{
  "num_attention_heads": 10,
  "init": "orth",
  "beta2": 0.95,
  "weight_decay": 0.11,
  "max_steps": 6685
}
Each number is 128 + 24 x the weight over its row's rms, rounded and kept within 0 to 255. Layers, rows and columns count from 0. Numbers have three digits each. The size before them is the row's rms in percent of the matrix's.

# layer 7 MLP down, 320x832, rms 0.0383, rows 270-319, columns 416-519
103:130093137146161129114139108126154097105071129140152135120136130152107112158100074124096116100141104112136145153118171112138111063141107142113096126132139098121147100113149125118166139120102094089110128164085118144164122138161100147168150096114124132120121134170132135145145121113087109136084133145152154107166144
093:144118107145082153127078161138127144106125119129108168080150099149132131138117148147134128140154108154121163125127163118120129180127107121061110128097154108130090147110138130140145144095114135122108128145149125121070151123128098113143147097077132108128129097136112133128141109120088096143120101155104117118160154
104:106114150136120148122132134115104109106107100138096169162123111118096155109149091145165108140132167128132111137099189136166133112144164145137146128113127137149090180114118116151126108123116150136135127130104111155117112167169129153140117108122108156132124165112156108104148147097117112134115104123148142154139154
099:134102111136105135156166120110134105109133128145102112129139125137160178138144175117112140129141113102122128114163145106122148144137066139127080111134118116175174113084103158114117096129115132141165137134191155129113114160081143129135162097108107146125146143086183096136090102083115132132138110158106071114127143
095:117147133079171112104160114101105111123187112093121125128095130149154109154132155132136150185144168152133139143135160131114124167106124150115109141136164119128107110149080150110130150159114151113154140114110111115130117104131107136147152071130113109112117114159161125108069096130124141119082128167130147151153136
098:136136154143122174069149125153086093091099138100151100143129111108131095133116090108173141151171142116103181155165121130120137093137112162142071155128111119158079161143068126151134145132141139125138099125111119183107120110159108121149094138083133080113189126108110123162144127122105155156105108107100132150123112
105:134063121106131125125140143127115137180083141126101134114124114145161125131111112116178139118141095111145105112109131110095122098125111105159151115095147174137131134133126176151167109135109151074128153108100156128102141097062132161114089100139139106107151108161150073145113149084101123112150148087173130141165172
101:141179117155125108114133159123105149159175137147134140128137115150154063139121133125118117111156179124135168132135121155073104109113100168145162132145125089120156154106120106164152116117125152160103109112159131132080130151139149117113116101133162106126086109097112124135165099116145151128091098157134139122156096
098:133114112155180138153125145132136119147132134126160135134116095158127105109138138163136116130124137139101098137107146135126115150132125100165107115164147146143109115146143125119151097103094130130132144109130141106092133124143132125146145105132123073122099095130111117123142180140153152118120162136154075112063148
096:094108143139145130161134129128203111138144154120119132131139093117121158146158113066143137123147146121132109146138151159135127129143106126101120162094114116110160079156115140104135156108109173139116103120085095171126132098115127129137138114113155112131177135088110127128177122102148134116111106123111109151114132
114:124142095092182090126127118132124145160130079102129139117107082146173126130115133121140108135151129156117143115173107121146121143115151117117127147195123146101144124160120124128171138150164138093147130116144125117147153074132115132112133177139104109139088141090113141137112101149179098096123121168165155092089144
099:114159121105139126164090141166124183167099139100131115132121129126144155154116111156142106138163155134123141110137098130115180122129138149125122118086139145134154139125120133142152115139121180151136155099168152113144128145139155115137137134137154113178105138136103103116148128158134152106130107123134116158106083
101:155152092117075168160120126118146125099083125150116129132115104149107152152141158127174080156110129132110133111160141145106127106094110177160105148180153112138106082143119130093123080099123132106126136095094094094130112136121121156124129129145130125167119099179100119075144101134142148158120115126141133151120090
095:157152125146132133096118126152101121139125119119112158162130146120123174048152143088134139164113135135162117134156106149134097150110102085124106139125150124115112132136162086109111106131142106130138130146166141131078118147123083108163128142123133114137139092162155157126136164103112093128114151104116097153183100
097:122123106162127084134147135130095111113139117080136112136159124120174184110135157105158150138094081160111119148124132150114112190114128148098153115166141162095135099104112116109165164158108159115159125101195108135133126115156166127113104139133176123142136145114124150122136118141099107118148151104144117147114090
093:124155084148112092092152101093111127143109088164155100163149134109128130157113140168104119112148108129131125140134122109133109134094134089133159153127177141115147101123143166097095152123130109101142127145155119115103147122157118137139117075128128112134097145141095111143088104198122158111146128141127103088141121
101:124156109082154131107086122137135147106104133110171109099121153161149165104090150125106098177143135145163087110160140203109117131085145131130114108129121146132151103108105107183137079123118172113136124152170156154127125141124117120088126090140119130118162119100124112114143115143131098118160127133152148120095125
096:096106188121120116111103118138138162123114148130154134089130093119149117147111107141127140099115137131103118102129129116144170129126179122138118112103119088080127131154125113139093149151085153108127139162106073134158154145083138160159114136112137113101143098129148140161135124162188143085122156121100153148151114
107:125162135139103159137093126126125082149144133142140127117123135140114113160172103135113131108115158120168149145147114117151146116127122111127152152118128084151148107081099139101129055114109138151128097084109208105119122130072155164125133142090138130144112097152150122112093065156108170126131133147128127138130105
093:117182124107130168128101129121158122162148074118093100174141136125079103137118111172120130129095137112146152065163117136130114160138117117159168136108163162116150160107133138149146156142117137149152200108107128117145136128130117093123123164138111156138161097167144129099081115124147156137097133126134127110112109
096:114123088175155138089110162138165138094143134132111142166118164129170104166163144157162155133110154123109140156094129142106176144110129138143102101135150174161070157133145112134129163098178139109117167131161140094119144130158141101154106126108133149073163138130168099137133115096147155069113128144150140122117110
098:141123132111084136120133130116153123129114118142105116116154079094124144119112133155132103140105102141115102141151154136126124177133121122153096140148135139098082127156137100155126117085104142145129093095147085114117144126093096154129098120120089084158091170165183127137129102104113166170110101153131102100136140
101:129097137159134085142127133110142128123126169093096113139093162128102127179150164080108141140136117133130093146105158134124129166106120138127088123144106127120129092168133129151108172110089094110151137149156175124109114165098137135097138125119124118156102171113108136140142140206165167113094127112135100140116114
099:117144174142139130103148087123150070123135097135099123114110137112116109099133134149155172138160102115153142105111088058117112155128084110115161121153091136131155094128111143129138112154150143099167098139148108189158119097130124131121127136160165122111129168132124123095128131170132131169162142101122135136112134
091:091151113081097117151112100129117137133132113139125103110109153156129117168101165095114154114114179146094132141127154144086154119140140111145119149125154095084113137111163144140093094111120142110150138161119145189119120134150123122102115153090141135149171109126145112135101126140124131143171111097158134149168155
097:138154091118090108114129126121112118101156175108130083122148137133178143110110120153154114106141101071132108111141148097161137182146101089142162147126142191139132096167107149132133105134119141161125103108118087090114144134138112114150165109138149090123127157129128116127100171100137107130119170132122179098118111
098:157150149106121134114145139136147118141141107121148108092131166081112140086134179163141161148177136147116075110142097158131159162128118069140124142120159144152146132094155135131145143118107089097123089140166124120137168114151098150125120205124106113135116148123115131134129130104125137112090140124152140151144123
097:091139184148106148126096142163139120148076132141128138139126172130092125129134112172123111151117130137128146124151158171125138130157108124107147137122091122089178178116180085102104116142110157125140094136117099134095107134104126126133174145146098115156117125115120131146131160128154111156096152113114118175107147
102:118104124132140080120132129120152150104101080151141133107151121120150129131109163148135164115143106123109105123123096137097089121158084127141109114088107078126069166142128098146117132131135154115082155130116132109133163097126113162151117092110139102139164098107167119124157122122079145155137124088124127149115105
098:105195104087124108128098176098134148127106171129144128173128158137117126128132109127115161155122123131117176164133101135117120160122114082153131118113117092148101151097138166109128127113141109142147119158132164139072123111176112138183164135124081113121104116153121096125153132114076101131150143149152110144093108
103:085158133085108146165058124130156110111072070097093164116132171132147150127156104104126138121106115125103108114086070140140134135128147107114150118150079154127105142131182151148114171129111123127109115134140170116154128124126109116136159131138096099134149095125117134094145141115146101120136131099160153123157136
095:125133113134157138132160154095127102149121149148131134109115132174111112143151120113133132097131134100123125121108157134110165137128139090121181136141175130126133107104138084150160138093178124124155175124108127129139082121167151161122091131124150096154118083131160112112100125159128125087121125118131133133156136
095:135112135131145184116118110114116120135142114147141118121145082134122077127135117088112147128090149128137121133154113119120137130120145146109100155143077128132115165112159120164141107139156127105134121129164084156132149110094111094174128089151118059148138146095111152087120161114133129098121101087116132148121120
097:110148124129110100071107128093087159125142141087155135079099101127142073149127147142110139162093170148103133123188163113140139138149148151113191149167075144137098147089124093123110138175093114114137124158174173127131154124131072151140159117098097070091120168115084127090154127131156112143137176091140132120110145
107:118147147136154080108112126117136134144153096118154121138138124158088127090100122144096110106103133141065127129121120153112117125125120135144151120132160201137145080136133128107197145176125137154109137149109159162135134120089173125085140118145127115136141118150127158141106129142139130113131167126130163089081100
100:159126119166129150117175100126131119143140115100159103100097133063169111111140119188128152109145166116124141113144194127148141124133121135146142147163156093169121151124130115107174124085170133144124098143124134155087121149115152090141147093165136088117155129096104122114140132115117142152108113102144158123179140
099:088112074145088174137111151163151126125143135104154148151131143151103102093121137098117131151101097112064126126120139120105133141121116152109130154107147102110136126134151099141119121143142078119107120172161156092133129131088168082162130131148124100099108165177113141125098068145083134096170116094168163158148146
099:127149130082105123134147102121116139111138115110114063159143124108123137141110109108126146124120114139122150124133099116143187156132144157141090132110112109079144134111121160128129101139110157100151153162131112097121128094092070171133118113115107106126076144115112165152148074142114133115100108138088098150135133
099:140134131155102127147100124113090144106180119112148116104135130112116150105152137133151158166135086163170160134127150144116095144148122138129131117121134164089082088117163160127124151130116168143129160136092132125088089102141140151146126133125134136148138139138141118123159120141050125113180139115079100083118113
101:094173135142086138147110110156133098116147096109113128151127084100134129152127118112131119131110126141111211091124124133131167114173140096118142128118144164138127123145168110096151130186143136125096105165111172108155127123147076139107102150066118126082149165141110105087129176145105116162145112133100141123154148
102:131142131147114130114175146158130096069176093109065098145129144143170137155102158147110141108084119096121098156120122101094134117103147149118144102164098066165115154168123143129127152128148150109169159133141120131090157134094136116145127111108159142104157094111126145124133106128182115121145113106127120087133127
100:116103152142113110147112110131154122090171133157168095125142144142143149141116123116114143122136154115123108115126137110118130092103153106155106153077137163080139091098145057183089160119146150138165115111176111144141098167118118153130112090104119137100138119133122131133122125103133116131140109144138143098112135
096:119136111127086151168112131124119143146164099122107144125085153111113146116135108113149119160132112148136099136118130100100196137119133124143121115130135152136144141124122152083092117118112149121100128148140179142103089151093121138136097129120148103138155130109157120147108127142111123118117135125154165107157124
101:096114149116170132139125129124151115139147101149129126118129157130122129141097144162144119189100080163141103099103122123153121101154148134130126127163121139132091132126099162142069122119130102147133094160143101098096139143128118129149151111139114140087105150102103118163146113070113107137131114144136140085096143
100:105125112131115123104076096110177152125131108141104138130186130115126130148102143169127119116166143126098127123060094148128132128162142122111116111137082118112144146126141168055073116108119109137158124118130124168100128138155105101098037123160102087141166142108161176118131118136140123142125143138116143117118124
098:086132156134116128112126114108125122109120132093090130157125150127129119168172183156171142146128140092157117126119057147118115180093112098122076135104110151152142140094137092141107090097147118135116120135158167078135113162118138171153169131133129111161089141121125117122167109108107110138099132111164116125142153
095:119142149181144127125112123130166080123136129150148118081137153146157081111112142159100101147162110117103125109128087171137144111150094125133102127139081157163067133140124066098113155126143168161142134122113144137126107104131117084151095137156191163133177112182174114114164153094146122161117102152142137134137149
096:087121143132147093163124126111114082145146131140115122128106105139122116180139111088171114113144128149132131101141144121112098136123055119124157090116132121128108172134172142139125133140143130121108167126116140138155154168128140127107126131139086131139110131157117095145100098114135124130159166097158111141144095
100:147100114091134150120105112137099122150103109119130107139100134114089138140128141107150136113149069142151136107123089106126134137126143106138129098116145128140146116125112093127183158176133095148152138160112116110109108133086117135134123183130129139123100098155193128099135156130111166166146119169180098113122139
099:089145106118113145104128114183128171141153124086162078097143139106148104130131141168116062170137118156098122126131146107127157122127179131145187111076137115141142155120128136109104105112160110121130146156093135128146063108114182119159117125093166121144108148161126134139124123157101179146096093141152145111156095